Part of a small language model's weights.
Architecture: RMSNorm before each block, no biases in attention or MLP, untied embeddings.
Each number is 128 + 24 x the weight over its row's rms, rounded and kept within 0 to 255. Layers, rows and columns count from 0. Numbers have three digits each. The size before them is the row's rms in percent of the matrix's.

# up: layer 4 MLP up, 832x320, rms 0.143, rows 197-252, columns 288-319
# down: layer 4 MLP down (transposed), 832x320, rms 0.133, rows 197-252, columns 288-319
# gate: layer 4 MLP gate, 832x320, rms 0.14, rows 198-253, columns 288-319
up197 111:121128130180145098173081124119150158122125151171134157126154103132129165118155107125128091136106
down197 096:159172140103125135157103091139150145135152140138099163165074112155142156157147114116168128128141
gate198 102:126093142163103133123123128139105135143150152169138166122118134137127125157147150144136115140143
up198 093:139112121096181139116097147197122168125108117131121123171137099121093114090141167161109166120105
down198 102:150118162146157146145074135126122101126105143167127097130119129193109091104104118143123168118141
gate199 101:160104176120112115098139168149121133143153125168144114169173144125148122129093141143126168141122
up199 101:130142113116127101129091096099145127130124140099083147110096129101123129138146145119132151092114
down199 100:125137116132108120133155083153134115135062109159150131085098135111103149133146102114118073185114
gate200 107:113138181136147113113114142112132126127118150123102131081127101155130146134105138148148124106131
up200 104:086121138131090131092118120127122132137140169146145111117138100165114098166148113167136117123148
down200 095:128122122144140111174115089158113118161120154132069103126184110142157179116128142150098118105157
gate201 090:127090123112114127153103125119154103109148130150098146109087163147100116188144104131147135115128
up201 097:180150169108083098119155138155160138135160082138068155165113114142124096173170152101148154144147
down201 099:141155132116115126135129111109136120130130084110142133139096079189140121114132184139162133126122
gate202 108:130130161153138151114147157120147168134131128050136104107119122120155113124127126155149153135165
up202 122:134153139153097156127130124138102102107082134111156113151123104108142115152140160123089141093110
down202 096:119111124102121108187111089157119153166162161169084144144142117139105114151111136119133081129118
gate203 104:160115120135164145171070135148102128110128142161155141128113107116125102134149125108114120125150
up203 096:095168186085091106084132111125130114092117116107106166127112100138123131124119125145123105136157
down203 098:106134127143105130104061108121124132113151132103125132105102144092107108130114103113141118115151
gate204 102:122161132093126066116149095142081103149130117115153140154088136169111117135161166106150162124106
up204 104:189130137187167158111106153145141116143112107145118151160147119115117106151113160136123113157103
down204 101:138114163168134143133102130141138091107127128154115117138116176118139094102150115108134143139140
gate205 115:117122169160111092105144100148052099114137095120123111120135135141132114108113108120155132114140
up205 100:182094112109176143119119113099135155120161143127118089180135128107125098107114111104093113139132
down205 092:085096148181152096123120111122096128145113158151107137033152184121090135159110128131152140154156
gate206 104:116158125148101141149160120131092144145127134132184135124134185088133131126139130171140165129152
up206 103:151199106089138143133145126088155147107113127102114091120151121143125157143130103160153168134122
down206 105:148113150120124144155069104143149135127140105143133144160152140129145119127075129145154114147149
gate207 091:114169116132156136102116091138166125106144129095111135109109140108129103126134146129093084143116
up207 097:113168128102103114131127132076124088150125191148144127157141118128148124124152133142140124150134
down207 100:103117089130132123149130087150151109144108160148133176172138125157113122166133125160145126118135
gate208 106:166149130119131126158130119129124102169130134085132125145087081139113138112103107134098121133122
up208 106:140110140105135138135154099124127140150147108111134106106130104142104124120135136128069078117139
down208 097:146151103148159182139119135158146123149150138122170119153133137163154140103160125118151119150136
gate209 099:139128128116120158116148095132119101137144160117098137157093141107126134135163093105151098127118
up209 099:161118127160132065110104123095140154127108111131128129111089163141134123108085140161100140085154
down209 105:164117138091136123112072119116122136138143122116101090135154154128124092154131108152124155142127
gate210 100:155120133151178083146110127112104119115148111185140111108096132114173111124118135106143123114156
up210 100:094136188170100081117150126100137122148146142147126126123126121122171156146137125091096142159157
down210 104:130136117140185118130133150126129126109171131138096103155115125067197151122149102138143107138133
gate211 104:092101115124094124110136151130162136091133139064116108163127068119116114149115108114107139122096
up211 097:130078109114101119098087135123121103137118107144122172139081091146142141109086107133156121128129
down211 099:119117129134161142141120086117081118147147106156147159143148157132130097082071145120167117105114
gate212 092:122129109120098158115095123137118126124142151114201124139126123150077103103129108090157116130122
up212 093:089125137159140146138161132115117120146111091127117153138111113125161143119088138182085133148109
down212 092:147145139156130124112169168118131142127139150130157178121166186113128150142095127133101111081137
gate213 099:137088108150130123117103075089105163120145161140151129146158136109141139104104103151104125115120
up213 096:163133139135098112090114125146121088139145120152136125119128113122138178160126128135135110138130
down213 101:117085161177134134127132116153101158107139157126135129127140150117144127124075121157115153124092
gate214 103:105084150119147129119069156074093116102103151122146141152132111146091126132091129126113100147106
up214 104:118123113123108127108156129114125131133149107138148119143127156125146161095169138163172152090117
down214 103:104134103108082135100127088123138161110159148123130108109102127134146105154128107077147173137088
gate215 096:118103134134137134135164143138126129118123201099111083124118145133136123147105118116138130122121
up215 098:157118106097157115165136152154109136172147124135114144140121135119106138105109142140112163132151
down215 094:159144159115154127139123173140188122099135132110160128156123135110101141096154124132131098163140
gate216 093:150135114173117116140084141160147115135140137146135148094163145146133165133125123140125123127132
up216 099:119088129107176109159162105133123121150153114087144113125069170122129127158131158132141122155164
down216 104:141125115153092126087103136148140141128141130133142134151112128101090123090172127144130148147150
gate217 096:171125142188121138137173145155131142095121111106115113139123085120122131155139123150087120167096
up217 105:111120124130123132136132099132159129132158138119157139110105163099152113105149135123115114105079
down217 101:127115135116120151144094106128146130080100127139141122085147104136147164086107165147134149149137
gate218 102:172117089153114104162111147138106144140120156124097140129118097139127130169118117125131132108107
up218 103:148136106134122111105093158113145128140143133139126138128155145137083137188167119138136126068117
down218 106:094123125129158131104145131109113177127127167143176131125152132127128110095144095129124097052103
gate219 111:149133108120136114149132126138091156138139158136150132140160127123125134121114106150145140122178
up219 100:100082162106114150150133153116094164153136147154133154130153127143143118160166140099106098140126
down219 106:110151143107101106114152100143124134124108163130116122180125107159113164139154108124098091082113
gate220 092:125139159095129071109108115131131116123145183068159159143095106126108138140124124117125132123157
up220 087:141135141133145102154121096143133125143162144098126088097063143136102145163143086142137133152104
down220 097:104130124174133129119147143136131170163133157114153163128154133135120122123115105160135130153113
gate221 107:112095113097132130118099135128082106108093147151114159105152161152140151164151124150120156124106
up221 102:140120148168162131140160125142123146113154114145140109141149132078118141130133107144146112125154
down221 099:113124124141119108144154117101130111066154118106106129141177152162084081169109124129157127117114
gate222 095:142150154137125127137133130153164144149134123133149129136128134098157119142129127057115140106136
up222 104:151152117110123123121127142127116130129142151078144124135133114137161118069118151181139105159104
down222 102:127101118120167151096130093126149114151125133148110115127092152129135122112110109132109134160127
gate223 094:120135129130110107153153154110110174161118093168093132139160169128121132129131147116124148099125
up223 097:115089140111124083126167155159163120094077123118119090170125166121135145103111119108117161106132
down223 100:127123116178123129098147117108118124141109121154135151129134129133162133139143132081107131151179
gate224 105:092076147078137110118122138186117117149145111118126135152135110114112133138089116113113161139109
up224 103:117177141121139109128134140136103116135126132145073140111140123115123126123131119135116169117096
down224 094:135136127131133134148070152114106104125137173103136133141097155160134087132100129130179135141112
gate225 102:118148121157157142147140126116082162154127122129128119164129106144130127122117093147150107087174
up225 104:127122163117151084137152120148145098089073163120126124109116130105135131132176131102106143115133
down225 104:108107106098129136156147129176135128095088151099112159090143127118135086124120129087138125129154
gate226 102:111146129112109142094073085109122142138141139117100120141069120124125120121138153054085115170130
up226 098:126163122067132100108100102141112167137128139145122092109130106097133123109136137144117118155082
down226 094:117145133162109130127118176134095130124129145143139177125163084125136099133151144180147139089147
gate227 100:171135151146109129123116146143120080113128184143128108115140120148130117107156109169103129156130
up227 098:141121111134148155169148145116136101110130127154135119167127134136128118127088126168115160097130
down227 093:143162106141114131174116137118094140105094131109152127147131170068128121104116141096114119135110
gate228 090:126100154125126098121150129123135136088112164164120105125143158110119168071135129089137170126122
up228 092:124189107162136121140150111141115153083177149089116141149126167165129115148104166160209120145089
down228 095:105112079138132160173095114099072148108128163105135130150133151139105128132123122119191109142098
gate229 116:154163141109123123116117133110129104118125092131137091137129135117124112105136088147127083132143
up229 100:134097143153122143117107137130122112160113161143101166151134108158125108156136112097128130167212
down229 100:128105165135121112147142116092129154140131169159172154094111149120103135126083137122168170114126
gate230 100:142104120133075117089152150106146144096127163078102138135135143123110120119101094063119087109173
up230 097:117103168129141110158065160098143109134097099148108099134102184117112138155145112139080183146137
down230 099:114103160107116145096137143103118168153110103071133109134114106072120109129125146099100103124141
gate231 094:134137135124104127093126135115098110141147106104133133185156133103129148112087180128088133070135
up231 102:126123133088122132161148102154126132149139113143091123124093104139111091160084070141178130135125
down231 112:158088133151107160160147109167114091172146115141112125078082163113154091141131144138172129166078
gate232 102:161130155141126108112148098152102118155107111123146136088098101106101099101113163123131134098166
up232 097:151156152152146163136161139122097127113126117112097177121137142104132133157149166111135127080113
down232 098:178148158161092144152117134123074137131135088093099094118110111118172124137129140151173153119164
gate233 087:120128168109131111147098144106123127124165156093146106094155155123121156128151118131099137147104
up233 097:120115116093102122144139110107097179106109153140136107145153103114146105137090123134110106183131
down233 104:130129084139122134147116132111111161173133111103125150092133156090157144135106129139119122166080
gate234 101:112113148144103152149162106157092120107159102140144211156156111118172106173121118150142139140116
up234 098:133119137147108093114114127102144148098134149143141081099113132120113116088143154133122122147168
down234 099:135155087076135107137128116124170169141126101176139128158138093124143119067119098134121084121098
gate235 101:072165104152126163102136117117127168115107141133107113162120143081128138108111168151128165107080
up235 106:103119136128127153138129149173127148117097102136132170075155138037098177121125123109135132174147
down235 101:131090160129149134077145159125095122139118133071122155094073140126125110152125081144103151149125
gate236 095:140101143162175119139145107121151124157178116152134156120096142118106114108132151100121171096086
up236 094:128149106158164078132159088150126159117144116127120148153125093117115148131087145137146128100139
down236 086:130116124169138139145130104084091104128162149148119188138150135086095112109141148135123151094131
gate237 105:164145131105160103094105108150109105130125132097126140121124103144112139115141128129139120129149
up237 095:131114107118087125156147142132174149111066102157134120108156110104109084125105129123099143166171
down237 098:132083086137147129175139113126112131134127134124100145089148119136134147136146154119075124108112
gate238 095:160132184122106148128117120071109118109105137113138130125108103153106162119073123147154124140131
up238 098:122109181158131097118134145120125135148153195140132124122105073113126151132156088154100113110127
down238 099:115148113142085159143147089171074128073097130091114130127117145135157088134158119089129184101113
gate239 091:100111154099092133153137126148134134133118142104137071120124110085110099152173166172150142113116
up239 096:118178121136107123139155167135106114133156122091132090101128138171148135136158148157116104131123
down239 100:126120151133155165131162131119100120099159137125129125161104103088092186113144104108104118184170
gate240 099:116156129135117135169159110091137181137072133138146094132093115108131128106123097117119072119153
up240 092:118131111128116109070110111114124073176138163163115135148133102139138131113093110143145141107131
down240 100:152158120159114191093157147109134130137104155147123104121114124118107118087114115135171070139153
gate241 089:156160069166119152139079127142094134145134151116117135077120151120126137121093118117153146119083
up241 086:106112148138146088084142152121106098102106157125072145135109148114155082092154128116119146110130
down241 090:071138095132070130112101106149124111118132170167136138149106067154137142139123083118123108119126
gate242 096:150120137144110089084121154161066137114122139110095184134118134094139130152138126124143136141129
up242 092:100133100117154116128139118111114134121136128112109099151131104136109132122119085151142093144175
down242 094:164123132093135111114137131098138163142146108170111154090114112120107124135128146174124148121135
gate243 094:142143123129094114123092112115093125153134118122128128089134161104179148144117114132111130115132
up243 093:135135115135140121099123106141124134149139108165140125174108092084113141133146162088193162126093
down243 104:142107153155159155129115121112131171158104142116104088128098140118123145074123096084151129116158
gate244 102:133113088170102159124126149130111177140152146100128169158177152090130156187169142143120135122109
up244 101:133102158135101140136149071104124116116112116125141130127148126095100097128083128111130158172128
down244 099:137162132129109122139127121124136138098116130124122160134113098119120140041125144130098129188110
gate245 104:136090125090120144144168113143070166068167151122167153152094163132120106139123140149111163085143
up245 101:130153145159107145105132127120115125062192124071107128106155115126123106155109155121093129106150
down245 100:110123132164152122130126105121173140142133188091128156141151102101122157173131082137127179119136
gate246 097:135185122113160120162116125133146119135185124159139116136093093127119122113119142095112165175102
up246 104:156100108100157141103157133116132134106139127131124130125158125091181103150094135101121116162110
down246 097:140132119141136124124132085105118125141130131088112123183131156124140129144091126085137154171112
gate247 105:108091126124078110180094135125143136130077112110083119069151097090130125114132151143113111137098
up247 113:151136131100137105148114136108123113111168090095131142161107145108117098165095115162162100156138
down247 099:155122122080091163102142109115123135104138102139166100138163080146097165142120153139164152134133
gate248 132:145118130135061153132094124176138117129122105107151133155121150159141085171111119124099119109142
up248 134:144127106135080162151119108162114114126114101120127079147159180102137114168107152132051152130147
down248 098:123102111116094138122083115153120163134104181082166105192111136132086109115118139131111151137127
gate249 102:138143100123141148161199133152089114135126119154161126156161116111126087131115171129123172093102
up249 104:113138162163152117111114187124146120111122154137140105071082168116142126155127148100184106127173
down249 102:110123173153096119114114126211123125094091135116161138187154129126174128120135101134111149129116
gate250 096:147126113117151117157142109147119120149152158106190100113123139097179114127153136128153124047143
up250 098:094127120143147153096134149138080127115175122144148175112137125110126120146195177135151147161160
down250 099:140185148125107151151146120149116154163139126103135132139106109135124160124118107145163121117137
gate251 104:101112115149164136175121133176127117108120103187155117160122126146113127128125140124083120151110
up251 109:125118091159105102096106142156092117133160108134118097100099123073121148136180135123153120129119
down251 102:135101065108117140154140131124126092125159110173086142152123121120139112123128117086121090157108
gate252 108:154163184131139063132125134146098137173116106136150135123164107111128133134106084106174143095109
up252 101:106107136145126132147139131145127152114154143088155172142106118149136115114117145117120145063168
down252 106:096123103103098136118126164107124130131199156152120127141105101102121128140146129138123137114111
gate253 094:122106089078104125114125146131114145143117152154131140162141130154121085113117133112165124070094